Weights of a small transformer language model: no biases in attention or MLP.
Each number is 128 + 24 x the weight over its row's rms, rounded and kept within 0 to 255. Layers, rows and columns count from 0. The size above them is the row's rms in percent of the matrix's.

# layer 4 MLP up, 1024x256, rms 0.177, rows 127-226, columns 32-63
size [ 95 106 100  98 103 100 104  97  95  96  97 129 100  97  94 106  91 103 102  99  95 108 106 102 101  93 106 105 102  92 109  95 104  96 103  96  97  97  95  88  98 102  99  91 102  96  91 103 100  97  99  96 101  93 105  98 108 101 105  93  93  97  99  93 100  95  87 100  92  93  97  97  95 100 104 103 110 100 100 101 101 106 109 100  92  89 100  98  96  94 100  95 110  97  98  99  99 124 102 101]
[[114 166 130 142 165 150 163 145 124  85 117 185  76 156 108 115 162 119 102 111 104 152 108 138 115 101 129 160 162  92 165 128]
 [117 100 137 112 159  82 129 120 137 147 130 129 123 149 140 159 101  94 104 163 116 103 159 145 134 138 160 122 138 146 143 100]
 [113 129 138 155 182 100 148 107 182 147  94  80 138 126 100 138 157 137 171 176 167  94 146 105 154 144 162 137  94 119 118 135]
 [180 132 120 142 129 128 171 108 131  97 121 143 165 139 122 102 109 121 138 131  77 120 123 136 164 180 135 124 142 147 143 151]
 [166 121 175 135 103  84 161 204 134 136 150 140  98  95 110 169 158 132 123 137 126 119 130 166 147 128 129 196 120 120 110 109]
 [104 146 121 102 129 110 105 133 148 121 205 164 155 132 116 153 121 169 162 136 146 137 114 108 128 127  82 116 102 111 104  99]
 [174 140 131 138 134 157 163 172 122 170 139 121  83 126 106 127 109 143 119 114 151 128 139 111 117 116 140 117 141 144  91 135]
 [153 140 127 134 103  62 129 127  99 125 133 160 136 127  87 179 130 136 129 142 108 100  90 126 115 133 124 189 144 125 138 134]
 [137 119 133 107 135 147 167 122  60 137 105 100 145  88 111 162  95 144 152 105 134 172 121 173 125 134 107 152 105 128 128 150]
 [124  93  99 156 147 151 193 131 115 113 114 135 158 126 137 130 126 131 137 116 115 112 137 122 107 161 131  85 138  81 106 150]
 [138 144  92 115  96 148 121 108 121 149 112 105 139 141 138 151 146 146 127 122 135  97 143 128  69 123 192 121 143 139 144 117]
 [ 98 101 160 195 113 135 139 180 147 153 129 148 137 143 164 117 111 111 143 123 130 153 103 106  93 117 112  81 112 165 145 116]
 [156 145 156  94  96 117 135 112  94 134 118  98 117 139 151 142 108 106 100  98  87 134 111  29 139 132 138 134 127 130 101 115]
 [137 160 138 114 123 127 169 100 184 122  86 127 107 119 164 155 137 141 111 188 104 110 133 116 117 131 146 103 163  99  86  96]
 [144 154 139 176  76 105 175 154 142  99 191  83 138 166 119 108 144 157 172 128 153 135  99  68  92 155 160 134 129 163 109 110]
 [133 144 135 141 118 115 158 148 131 104  81 149 162 123  87 153 161 141 125 110 117 104 106 111 131 114 126 110 149 149 163 124]
 [123 124 132 118 137 130 149  85 135 164 117 117 126 111 134 112 119 130 162 138 118 159 140  87 124 112  92 151 165 141 143 118]
 [142  95 132 108 143 136 124  90 135 145 142 141 142  95 118 109 110 131 161  93 109 129 139 138 170 165 132 108 127 157 151 116]
 [131 122 129 123 132 139 116 135 141  74 111 140 121 144  64 103 146 122 135 130 129  80 108  91 151  77 151 131 166 144 177  97]
 [118 144 145 139  90 142 144 163 176 100 163 102 174 145 154 128 115 139 132 141 135  98 120 118 132 149 157 119 109  84 112 109]
 [ 94 131 130 132 134 149 142  69 131 160 109 124 116 119 115 102 125 117 108 139 154 127  74  79 132 151 104 130 148 149 109 123]
 [105 105 151 145 114 108 179 129 123  74 137  78 130 129 122  86 103 123 156 126 123 133 125 156 150 104 175 118 142 142 114 146]
 [122 153 149 131 128 101 106  99 150  66 105 160 137 102 147 171 110 106 133  92 134 133 135 155 178 103 120 116 112 128 156 107]
 [132 153 113 166 107 121 143 159 152 110 100 113 123 176 156 110 134 131 122 173  98 152 109 122 115 153 115 136 122 109 112 142]
 [118 153 151 110 142 117 145 122 120  97 136 129 142 136 175 141 152 107 118 147 106 129  92 133 111  95 116  74 132 141 172 161]
 [127 133 108 100  90 131 108 143 146 128 165 160 139  95 141 132 102  87 154 163  93 153 117 100  91 143 117 106 167 165 117 150]
 [103 144 148 126  88 119 143 144 104 127  93 176 139 150 120  98 142 137 146 132 124 117 125 126 138 109 116 108 160  98 136 142]
 [ 88 105  96 119 136  65 138 133 172 112 129 143  94 166 104 128 131 138 162 118 153 122 141 119 127 103 106 154 144 110 102  81]
 [146 135 122 121 128 124 116 102 152 121 159 112  99 129 127 120 126  95 180 138 138  74 151  57 136 134 147 114 156 130 153 103]
 [128 142 116 110 170 135 160 147 142 162 166 127 115 105 134 148 143 165 130 124 102  86 127 117 120 147 119 122 130 123 142 117]
 [132 163 134 150 137  92 130 136 144 148 169 104 139 107 120 160 140 129 122 136 129  95 104 133 169  98 115 100 114 170 112  96]
 [103  95 142 154 163 145 106 140 144  98 115 140 119 114 155 101 140 155 114 134 126  96  85 148 114 121 131 119 150 147 105 123]
 [109 159 101 130 134  81 157 140 130 121 123 143 163 129 123 154 177 152  92 156 117 175 115 105 154 142 151 130 124 139 133 127]
 [115  95 115 139  92 190 134  99 167 124 114 151  97 126 106 136 118 127 114 119 124 112 106  98 121 100 128 144 139 171 111 109]
 [108 149  95 137 122 129 122 100 145 191  91  89 149 119 149 105 134 106 128 160 111 133 143 114 174 153 157 102 106 102 102 161]
 [116 127 157 122 131 144 118  88 196 118 125 124 159 138 142 144 173 158 115 142 121 139 160 121  68 163 131 108 150 157  99 131]
 [178 126  95 141 102  87 180  92 118 101 136 145 141 142 120 108 160 170  85 144 123 119 129 131 140 147 142 123 142 158 126  99]
 [116 160 135 132 127 143 160 148 111 140 133 153 128 113 145 127 126 122 139 127 124 151 132 150 118  87 128 116  81 102 128 136]
 [117 151 143 175 155  59  79 108 138 157 143 155 107  81 102 102  99 148 100 137 132 131 135 140 124 150 104 157 140  96 108 132]
 [149 149 139  90 120 144 150 140 106 127  98 135 163 113 131 144 132 109 139 109 160 148 167 133 161 128 119 134 114  75 140 115]
 [138 127 122 117 120 119 132 157 105 160 160 128 148 101 122 174 139 119 122 133 104 118 126  94 133  96 165 120 146 136 117 117]
 [114 119 166 154 113 131 112 161 137 157  66  65 129 101 165 127 125 120 111 145 110  82 159 117 135 133 142 140 111 138 144 133]
 [146 167 158 126 100 124 144 148 153 113  78 128 157 111 192 181 136 115 122 138 107 168 104 111 155 118 119  90 154 139 128 175]
 [134 138 136  70 106 121 155 158  91 126 102 153 141 103 111  89 155  90 144 124 122 171 128 142 124 136  86 155 106 143 161 114]
 [129 111  82 128 114 105 177 133 111 114 157 136 125  66 105 124 120 150 111 160  86 121 161 127 124  97 162 153 139 151 145 122]
 [107 130 140 137 163 136 101 115 138 154 143 143 134  88 105 122 108 146 123 138 152 132 127 122 136 119 135 102 185 177 143 135]
 [140 118 137 150 165 140 121  87  64 158 125 140 167  94 110 131  90 127 129 168 141 140 110 143 142 134 107 151 141 148 127  91]
 [116 118 140 119 162  85 119 141 133 149 123 117 109 127  98  96 127 129 113  98 127 176 143 111 147 154 133  99 109 169 117 143]
 [116 104  95 166 103 112 147  98 148 146 145 130 125 128 109 132 106 135 102  94  69 147 116  99 162 125 130 126 123 157 113 120]
 [ 88 106 187 133 109 109 111 153 117 147 123 149  72 143 129 156 123 168  94 106 155 156 163 175 169 146 102 139 125 138 119 176]
 [137 124 124 115 116 134 162 116  81 183 131 124 119 106 157 155 129 122  97 156 126 129 151 165  90 138 115 102 171 121  90 147]
 [141 150  98 142 131 122 101 146 135 156 151 124 130 153 176 137 128  99 159 147  95 138  97  94 149 151 148  98 133 167 102 115]
 [116 124 120 119  98 137 107  93 105 144 112 167 141 111 122 112 112 156 148 122 110 116 119 116 146  90 137  93 136 137 142 103]
 [ 95 126 183 151 136 190 118 118 112 139  94  95 118 118  80 150 131 149 123 110 127 147 120 144  81 202 101 136 124 101 119 101]
 [135 116 161 106 109 134 131 114 129 125  80 119 113 124  99 156 151 212 116 126 162 120 107 147 132 145 187  56 133 141 166 140]
 [148 151 148 161 103  83 112 132  92 124 192 161  68 134 140 136 144 143 132 172 125 150 127 146 123 116 154  98 132 136  78 104]
 [112 120 118 134 127 110 106  75 123 160  78 125 139 137 128 120 142 179  87 163 109 141 168 131 152 126 128  95  86 152 113 134]
 [128 151 154 142 121 162 135 134 138 117 121  98 162 129 143  72 135 138 119 144  95 101 155  63 119 142 192 120  76 151 113 152]
 [ 86 146 128 107 138 106 127 121 126 135 123 129 108 120  93  96  89 117 128  80  95 129 148 131 146 145  91 138 166 143 122 143]
 [114 145 152 109 142 151  70 115 130 125 111 118 137 174 120 120 117 129 111 142 121 135  96  94 125 106 154 134  93 124 161 153]
 [169 106 116 120 120  80 132 117 118 126 124 155 147 128 150 137 106  98 129 118 120 143 156  83 147 120 145 122  96 100 141 144]
 [110 150 122 168 146 121 172 154 118 119 115  98  86 108 149 101 133 178 133 119 143 140 182 137 158  86 108 107 148 111 158 138]
 [118  96 139 147 142 149 178 146 100 120 134 143 131 122 156 122 137 131  67 147 150 108 160 135 135 122 155 162 117 103  96 114]
 [120  81 110  88 122 120 123  83  71 126 145 116 136 114 123 102 145 163 135  88  84 103 180 153 101 139 109 144 120 149 128 111]
 [160 107 131 131 120 129 132 178 142 148 106 158 152 103 105 163 142  94 141 119 149  93 149 125 114 124 144 144  97 114 107  95]
 [127  97 138 170 132 135 109 145 129 102  69 121 133 183 113 167 192 166  88 175 153 117 123 144 114  94 126 149 106 155  54 108]
 [155  98 172 149 160  95  74 169 130 135 102 126 149 152 103 102 150 167 129 119 131 140 175 140 147 145 125 143 137 107 162 151]
 [111 104 149 121 121 184 105 139 129 131 110 125 153 136 145 150 158 149 131  85 134 130 137  82 105 144 137 112 151 102 106  88]
 [163 130 105 111 126 112 120 133 165 139 108 136 102 140 157 123 127 110 147 121 113 139 108 102 147 134 133 157 173 191  82 141]
 [142 118 193 156 138 125 135 160  66 123 113 122 178 122 157 130 154 107 107 134 151 118  99 136 156 161  94 128 114 155 141 108]
 [ 93 102  89 157 146  65 126 180 143 136 120 123 106 146 140 132  92 113  95 131 127 138 155 135 133 120 173 111 143 116 110 129]
 [148  74 189 125 131 122 135 141 165 140 119  94 113 135 154 122 128  95 128 129 137 117 167 134 117 137 142 132 130 150 118 140]
 [127 131 142 116 138 158  99 123 146 106 124  76 129 104 165 143 109  98  85 133 137 154 169 135 139 163  90 143 157 144 106 139]
 [121 138 126 119 117 138 157 160 119 154 142 152 106 127 150 130 126 107 111 126 104 122 143 103 158 147 122 147 187 117  90 160]
 [151 158 143 143 135  97 106  95 177 150 107 149 140 128 105 116 123 126 163  96 107 157 137 129 159 136 134 129 138 108 200 108]
 [134 105 100 160 136 138 109 136 143 141 169  95 115 143 149 119 128 129 134 136 114 154 145 126 133 106 158 168 106 135 115 139]
 [111 124 155 162 126 127  99 118 174 125 130  98 160 163 118  66 124 131 137 131 167 110 120  94  80 171 210 113 102 166 138 127]
 [120 142 158 123 149 138 109 104 139 142 153 130  92 147 135 130  97 106 154 177  86  63 134 104 124  63 150 153 170 129 139 159]
 [183  86 143 119 158 163 180 133 106 120 139 124 153  99  93 125 145  94 169 166  92 125 125 142 145 126 124 128 148 142  68 104]
 [117 122 122 133 134 162 151 135 131 180 104 119 118 142 144 148 156 154 120  97 171 132 131 115  98 104 137 103 116  96  85  95]
 [ 98 113 155 164 129 176  83 211 127 121 114 142 163 162 106 194 123 109 123 120 145 144 158 127 164 149 136 128 176 181  96 140]
 [122 134 115 103 134 114 131 133  75 161 140 133 112 116 159 176 103 137  97 140 143 137  91 120 114 156 165 117 163 106 143 126]
 [105 129 136 128  80 139 130 121 124 108 136 136 124  82 127  90 129  77 163 133  96 140 139 150 137 119  75 119 153 168 117  91]
 [129 134 141 118 123 131 122 159  92 120 120 174 111 145 134 132 166 140 137 105 108 145 150 121 165 148  86 131 161 137 136 109]
 [130 101 149 143 177 119 155  82 145 116 111 161 156  82 129 156 137 128 142 121 108 158 144 174 128  97 147 131 120 133 173 161]
 [163 141 147  98 158 144 109 158 153 151 161 113 129 132 123  81  92 125 143 140 101 142 139 118 115 131 134 153 128 114 146  87]
 [ 94 128 126  97 118 153 114 123 139 110 132 161 102 137 141 132  87 128 112 122 150 166 131 130 116  89 109 118 107 128 109 146]
 [161 128 142 164 141 155 135 174 148 136 157 155 129 108 122 160 153  93 164 152 128 163 139 136 133  83 165 190 159 146 134 137]
 [142 114 148 144 107 125  74 138  97 118 173 136 149 174 136 135 120 153 116  96 151 113 120 126  76 124 124 120 150  95 122 109]
 [113 126 118  88 145 132 151 116 168 122 197 155 144 175 142 145 141 133 118  98 112 144 114 135 111  81 123 109 119 164 122 100]
 [112 100 146 110 105  97 122 140 106 122 185  91 173  94 128 106 107 171 105  98 112 151 106 143 123  91 139 131 144 156 149 151]
 [143 164 124 137  87 112 112 104 156 108 161 111 172 160 126 118  92 143 131  77 108 134  89 111 176 180 166 117 145 137  71  93]
 [125 181 182 101 123 120 145 176 139 114 117 118 142 113  76 160 137 167 142 128 109 135 108  87 110 110  90  89 112 138  96 152]
 [ 94 157 169 166 149 126 137 152 151 138 111 127 171 150 158 115 149 121 132 127 139  86  91 141 110 111 154 115  82 109  95 126]
 [184  65 136 101 150 112 146 151 121 106 136 102 111 172  89 110 143 143 151 123 126 112 169 176 101 168 103 156 105 111 114 143]
 [108 126 134 139 142 123 181 161 119 145 117 117 161 165 111 114 107 114 164  96  92 121 155 131  85 104 135 156 111 141 126  95]
 [134 112 120 126 153 127 141 144  95  92 152 103 138 121 143  75 140 160 168 151 107 111 129  90 150 137  93 121 152  96 107 110]
 [ 87 137 144 135 102 174 118 134 107 158 107  93 105 123 148 174 147  95 120  89 186 139 140 154 115 136 143 128 149 117 155 127]
 [178 171 102 116 156 104 126 123 121 120 173 109 128 109 109 135 115 153 155 118 106 134  97 137 140  90 156  96  96 147  94 138]
 [111 149 130 118 180  77 125 196 121 167 178 131 164 132 134 114 142 100 153 103 129  64 104 131 112 122 168 141 121 131 115  83]]
# layer 4 MLP down (transposed), 1024x256, rms 0.171, rows 127-226, columns 32-63
size [113 107  98  95 101  93  94 105  96 105 101 108  88  97 104  99  99 110 108 112  92 102 101 106  85 100  96 105  98  95 104  96 107 103 101  95  94  97 103  91  91  95 113  90 101  96 103  86  98 101  98  97  96 100  97  97 106  99 101  94  91  90 114 100  93 104  93 107  95 101  90  94  97  95 103  99 106 112 100 101 101  95 105  89  94  93  97  98  98  90 113 109 102 110  94 103 101 116  95  97]
[[103 130 157 107 126  86 104 106 118 133 139 114 140 137 151 139 139 162 152 121 130 128 135 129 156 133 125 161 148 125 101 150]
 [107 137 106 150 124 106 112 112 110 161 173 158  97 158  98  85 144 136 136 108 158 206 122  80 136 110 131 147 130  81 132 154]
 [111  84 129 135 121 125 114 125 124 108 121 126 133 109 131 103 142  98  89 134 134 123 111 100 129 143 114 128  99  88 130 175]
 [171 126  73 130 142 160 109 139 180  84 162 129 114  82 132 139 135 137 119 125 118  82 145 143 122  93  87 131 110 140 108 150]
 [116  94  96  90 106 149 114 118 139 148 125 157 136 130 118  82 135 120 140  86 159 114 128 124 141 122 150 137 131 108 106 107]
 [124  91 157 120 159 113 106 117 103 127 109 131 145 134 161 113 152 112 114 117 144 104  99  99 143 114 145 110 109 153 125 148]
 [122 154 131 114 105 164 137 124 112 182  84 153 129 124  95 126 128 112 153 155 126 161 130 135 163 149 157 153 104 123 121  88]
 [ 70 104 142 117 113 100  79 116 135 101 123 109 131  93 162 111  98  97  93 174 121  99 175 127 125 131 159 125 123 118 164 144]
 [134 133  79 122 168 113 135 143  58 142 134 150  98 116 127 113 132 128 121  91 100 117 168 154 126 115  98  84 125 142 140  88]
 [126 160 166  91 153 123 140 177 153 152 104  85 129  77 171 125 179 155 129 128 104 127  92 117 144 172 151 125 160  89 102 114]
 [126  59 132  50 175 107 136 141 123 104 113 130 146  94 154 155 103 153 125 146 130 124 116 122 147 145  56 104 123 126 136 147]
 [116 128 103 201 122 162 162 181 132 103 125 117 103 100 165 164 145 128  86 144 140 134 123 136 110 173 134  85 113 138 148 153]
 [120 108  92 147 150  96 155 126 146 145  92 138  97 112 138 103 117 170 120 140 121 179 155 183 130 176 106  86 123 156 168 102]
 [ 96 116 151 131 162 161 175 129 118 123 130 133 161 139 108 131 125 113 135 123 160 134 154 155 131 149 143 131  76 143 150 108]
 [107 151 116 124 139 124 132 146 190 119 156 136  81 148 125 120 116 115 167 105 104 147  78 107  79 118 152  97 108 110 129 105]
 [149 129 110 156 133 160 134 154 144 160  91 109 112 155 121 142  93 103 141 168 147 148  87 168 133 103 100 123 142 111 111 162]
 [165 171 116 102 140 132 137 102 154 113 143 142 104 166  93  91 112 130 141 163 135 125 124  92  88 139 124 129 125 124 132 132]
 [138 117 158 150 128 134 141 196 123 123 111 115 138 114 176 137 172 160 140 151 149 164  89 101 132 143 128 134 131  75 147  78]
 [136 122 191 105 144 139 121 142 107 116 131 149 107 126 121 136 114 127 122 144 102 135 149 111 135 138 108 162  55 102 140 143]
 [101 180  96 138 119 133 133 160 120 127 162 138 132 152 161 135 132 131 165 126  80 107 118 149 118 133 110 137 108 124 115 108]
 [167 131 137 183 128  91 103 150 148  82 169 160 111 151 148 142 168 152 121 147 110 130 183 147 100 133 168  92 127 135 155 109]
 [125 165 126  88 136 141 106 106 173 111 122 115 158 105 130 109  83 119 157 105 118 128 106 111 110 135  78 113 145 128 167 202]
 [137 142 124 154 147 148 106  87 131 125 116 125 147 143 132  98 162 115 139 140  95 132 112 171 133 116 146 117 127 139  73 146]
 [116 144 183 148 157 195 155  67 155 101 134 154 131 133 141 108 167 138 130 138 147 104  87 123 142 129 138 130 130 108 126 172]
 [124 103 131 131  87 138 120 134 116 160 100 131 116 133  93 123 132 136 122 118 148 114 137 115 152 149 126 160 102 118 143 138]
 [134 116  89 113 127 106  92 116 127 110 124 131 101 151  97 130 104 159 129 125  97 129 126 112 139 137 151 154 126 101  96 132]
 [108 127 148 140 152  93 162 129 110  99  98 129 124 159 103 126 104 115 141 118 179 134 127 148 105 162 137 117  78 150 129 112]
 [130 131  80 159 134 136 150 125 158 100 165  85 133 110 162 170 120 109 151  85 127 111 111 142 116 170 128 143 109 125 148 159]
 [164  94  80 119 131 148  88  93 134 130  87 159 136 136 106 101 124 131 142  98 111 126 154 137 182 114 145 146 173 144 162 157]
 [ 91  84 142 119 109 159 149 127 151 154 115 152 179 130 139  65 136 122 138 153 171 133 145  98 147 138 111 129  95  75 101 130]
 [121 151 120 153  87 141 115 165 137 120 130  75 152  71 136 134 112 117 102 139 141 144 109 137 175 110 137 120 154  95 161 167]
 [155 150 147 113 143 117 124 177 140 114 118 114 128 137  94  97  75 123 150  94 132 146  89 142 133 136 128 139 103 138 163 140]
 [ 93 114 173 134 132  94 147 117 144 110 114 137 116 128 127 165 108 141 144  88  76 105 149 166 155 127  77 157 161 139  87 123]
 [140 150 135 112 152 132 108 145 134 148 152 150 112 102 174 131 137 110 118 109 133 164 126 110 120  69 118  93 163 115  85 120]
 [156 155  82 113  97 111 177 156 154  99 139 132 110 117  54 104 177 117 104 129 136 104 123  75 145 117 169 149 132  97 122 122]
 [133  99 146 146  96  79 121 133 135 139 122  99 110 116 166 112 114 136 137 126 137 113  93 145 124  93 146 170 129 170  80 128]
 [127 149 116 101 139 148 141  86 111 175 119 140  98  87 151 132  96 143 145  92 112 133 130 114 123 148 136 115  94 113 119 123]
 [128 136 110 108 106 107 114  99  87 107  93 138 132 121 182 109  96 154 121 121 169 124  86 131 157 114 155  95 142 120 145 135]
 [154 137 119 140 103 103 168 106 135 122 156 138  86 143 144 133 149 130 161 107 160  97 135 109 115 154  81 165 159 134 123 129]
 [145 120 144 145 147 110 121 151  97 122 126 132  81 136 164  85  95 102  91 160 128 139 144 101 120 131 132 117 129 142 130 144]
 [106 136 161 154  94 167 116  91  93 129 109 145 162 137 165 121 110 155  78 129 138 175  98 131 158  91  93 144 133 118 158 149]
 [150 137 117 114 115 102 118  99 111 101 115 172 142 145 127 147 135 152 114 130 141 155 149 162 128 150  85 104  94 128 136 153]
 [124 104 144 134 105 122 147  89 171 121 161 159  99 121  86 113 130 129 117 143  98 124 156 130 119 134 144 134 167 123 142 125]
 [109 130 118 167 145 128 138 118 120 137 147 111 119 124 146 116 118 110 124 116 131 154 187 155 105  87 128 117 123 125 109 149]
 [116 137 112 124 117 127 153 102  55 133 101 133 136 121 137 131 131 147 130  86 144 133 175 132 104 153 131 124 137 146 169 105]
 [151 139 110 139 137 105 162 147 117 157 121 113 142 147 139 128 143  90 112 109  78 129 113 138 154  74 155 153 112 140 142 134]
 [119 138 131 126 120 142  99 104 117 173 146  87 123 149 100 139 158 130 126 142 137 151 154 133 129 145 132 155 134 169 120  85]
 [122 172 131 138  91 112 144 161 144 177 107 147 157 121 107 131 126 148 134 134 164 124 111 127 118 121 139 135  90 117 150 131]
 [142 127 144 119 173 136 132  84 131 116 138 149  94 118  88  75 150 155 115 144 128  88 100 132 126  90 142 118  93  48 141 133]
 [173 125 119 143 104 168 123 126 108 123 149 102 146 106  91 145 129 109 142  90 101 122 128 125 103 129 117 113 138 130 143 138]
 [120 180 137  96 157 110 112 114 127 155  88 116 130 120 155 100 106 173 125 175 165  83 116 111 131 158 156  93 118 155 141 162]
 [132 163 107 171 134 136  99 124 154 163 116 131  98 103 121 137 147 134  95 110 128 115 155 121 114 143 130 134 122 128 117 149]
 [149 102 147 159 170 145 147 126  94 100  74 119 142 165 112 143 150  94 103 150 158 116 132 132 140 150  94  90 122 130 110 122]
 [147 151 137 159  99 124 127 137 145 128 112 149 156 165  87 135 145 153  94 105 151 110 128 100 103 110  73 122 107 124 135 157]
 [142 132 137 123 161 198 125 144 160 162 124 138 145 120 102 119 100 118 140 135 124 105 133 111  98 145 161 124 159 141 113 128]
 [104  60 126 125 138 119 114 123 158 131 141 112 124 169 102 111  93 110 104 152 118 109 109 125  92  87 116 102 154 157 124 170]
 [164 108 143 131 121 103 142 140 158 139 146 123 122 128 108 129 121  99  96 151 134 119 118 112 132 136 115 124 110  97 172 119]
 [162 140 122  77 132 121 101 132 123 133  80  98 135 119  81 138 146 114 102  97 161 165 138 152 141 150 116 138 111 144 114 125]
 [ 55 135 123 129 152 136  96  85 112 134 143 135 143 143 130 139 142 109 187 154 137 119 149 163 148 131 149  79 122  90 158 107]
 [121 136 120 155  91 106 129 130 159 109 128 114 153 157 123  78 122 137 128 108  69 141 185 113  99 138 119 162 101 131 127 166]
 [110 139 118 140 123 135 112 180 156 111 126  96 118 125 110 126 116 117  82 144 133 154 132 138 113 156 171 166 111 152  75 153]
 [138 143 172 141 149 147 137 115 145 172 114 208 131 166 121 137 133 109  90 115 107 106 128 167 110 113 141 160 126 134 168 128]
 [160 125 146 155 169 140 155 124 109 108 118 151 120 117  94 118 129 136 130 151 155 137  95 110 184 141 111 143 122 126 114  83]
 [126 122  91 128  91 107 152 126 163 117 132 123  88 112 140  99 155 108 137 124 157 128 156 124 139 163 116 183 172 120 128 144]
 [128 138 144  40 144 120 141 121 134 112 118 177 118 123 149 135 133 169 139  87 130 106 107 137 107  67  91 125 186 154 118 169]
 [112 139 113 125 148 105 124 132 126  98 113 150 141 133 141 165 152 112 120 182 124 123 153 142  96 101 117 138 137 136  93 149]
 [121 101 100  88 125 106 134 150  97 128 133 121 127 121 138 132 175 129 139 160 141 131 154 132  95 128 122 128  77 127 173 141]
 [118 109 116 152 126 130 162 153 127 171 128 116 131 129 133 167 174 104 116 151  95 123 136 131 137  87 152 127 144 117 144 107]
 [111  87 110 130 111 133 125 143 157 173 162 127 123 165 143 106 127 166 100 142 132  91 139 102 150 145 152 156 121  91 149 120]
 [115 108 110 179  98 105 163 134 146 158 111 121 135 136  91 159 129 119 126 152 114 159  91 128 163 134 118 168 108  87 139 158]
 [132 131 142  89 156 172 124 119 110 144 124 140 136  85 146 157 155 162 156 117 138 134 137 139  71 162 116 130 104 152 115 157]
 [135 151 108 114 141 116 135 128 112 110 135 158 119 129 124 159 163 138 144 181 137 133  60 140 155 138  89 165 157 147 111 108]
 [109  98 129 100 140 112 145 177 118 150 111 171 124 130  87 130 116 124 110 120 159  79 105 146 119  87  99 155  98 135 122 112]
 [112 112 101 118 130 109 113 122 169 148  93 127 132  89 161 104 164 145 131 122 177 127  78  83 134 143 143 139 144 133 106 115]
 [133  90 141 112 136 139 132 173 128 106 136 111  78 144 139 138  99 140 133 133 113 132 104 145 132 146 129 206 175 151 155 107]
 [121 141  87 144  86  97 148 114 126 122 104 150  90 172  85 109  91 166 111  93 113 166  81 192 115 140 136 112 164  98 117 135]
 [168 103 164 127 109 106 135 108 160 142 152 113 177 126  96 156 166 116 141 118 121 157 189 105 136 161 155 112 108 135 132 104]
 [150 162 151 140 100 117 102 142 127 166 119  91 138 117 129 139  97 129 121 145 121 119 106 148 107  81 116 170 160 118 115 108]
 [109  79 126 150 103 122  94 139 110 132 141 127 145 134 110 114  87  90 176 105  95  99 150 129 155 166 128 136 155 132 154 101]
 [130 144 128 141 122 164 104 122 150 141 147 112  96 166 111  87 112 179  80 164 119 141 108 133 133 119 124 137  90 139 132 102]
 [100 115 133 155  90 164 155 131  93 163 120 105 127 127 142 115 157 148 110 121 109 123 127 138 105 111 132  99 125 172 137 129]
 [120 126 158  97 171 145 135 117 105 136 117 150 130 137 106 115 158 103 109 111 108 104 145 155 112 110 129  91  81 152  86 120]
 [ 99 105 126 114 163 120  92  77 136 116 145 124  99 130 151 143 150 128 187 103 119 139 135  90 118 117 139  98 101 135  75 189]
 [133  85 130 125 132 118 128 128 147 116 109 122 125 125 126 109 155 141  96 151 154 117 113 149 123 136 107 135 137 119 165 120]
 [111 165 101 182 152 144  85 126 133 147 121 115 123 171 136 104 124 108 134 110 118  99 121 143 130 167 118 145 122 145 189 106]
 [143 130 121 144 212  63  79 151 145 103 138 149  98 117  98 128 135  74 122 111 159 131 106 124 182 131 147 108 126 110 126 161]
 [122 128 152  77 121 112 113 133 153 157 111 144 125 124 156 150 176 151 130 129 119 131  91 117 120 111  62 116 124 140 138 149]
 [153 154  91  61  91 112 127  72 126 113 124 101 159 131 151  75 157 118 125 162 138 170 127 166 123 118 138 114 111 119 142 151]
 [133  90 115 126 132 131 107 144 141 125  96 107 156 147 145 110 121 130 104 169 148  96 119 142 134 157 131  98 109  80 119 140]
 [111  93 139 157  68 151 156 157 113 127 124 137 177 129 124 180 104 159 109 133 135 119 166 166 137 136 165 120 106 168 144 122]
 [128 107 144 106 149  91 109 134 142  99 133 101 125 113 142 135 106  68 153 118 142 117 150 172 105 102  68 113 149 141 125 134]
 [146 137  74 100 165 157 164 125 146 175 151 106 150 146 126 141 178 120 107 138 146 100 120 151 145 120 107 135 130 108  95 114]
 [129 158 109 135 170 161  86 120 173 106 122 145 101 161  86  91 137 160 128 144 116 114 134 115 109 101 144 117 164 100 128 169]
 [107 113  82 147 140 163 100 131 162 115 115  89 116 128 109 165 103 134 121 146 151  66 156 128 112 117 122 128 106 106 124 131]
 [ 89 149 162 129 106 162 109 166 144 130  99 115 116  85 148 153 109 120 122 153 158  86 134 125 154 120 129 102 145 125 150  84]
 [ 96 103 136 120  73 167 161 124 166 147 109 128 160 101 158 133 167 142 148 159 132 103 101 126 141  86 148 164 153 171 121 145]
 [165 152  81 142 119 112 118 102 142 160 118 141 112 150 150 116 107  93 112 145 131 109  99 132 119 138 118 171 124 107 135 149]
 [119 121 133 104  78 158 124 154  71 141  97  99 103  87 137 163 113  72 118 132 153  97 110 141 143 126 172 115 122  93 101 130]
 [142 146 131 133 156 118 146 145 117 168 118 142 123 140 103 115 158 116 117  85 148 127 133 133 133 163 134 126 152 120 110 120]
 [125 137 112  94  95  96 115 169 117 111 141 141 116 106 124 116 180 158 110 151  93 103 140 136 114 142 128 176  90  87 127 106]]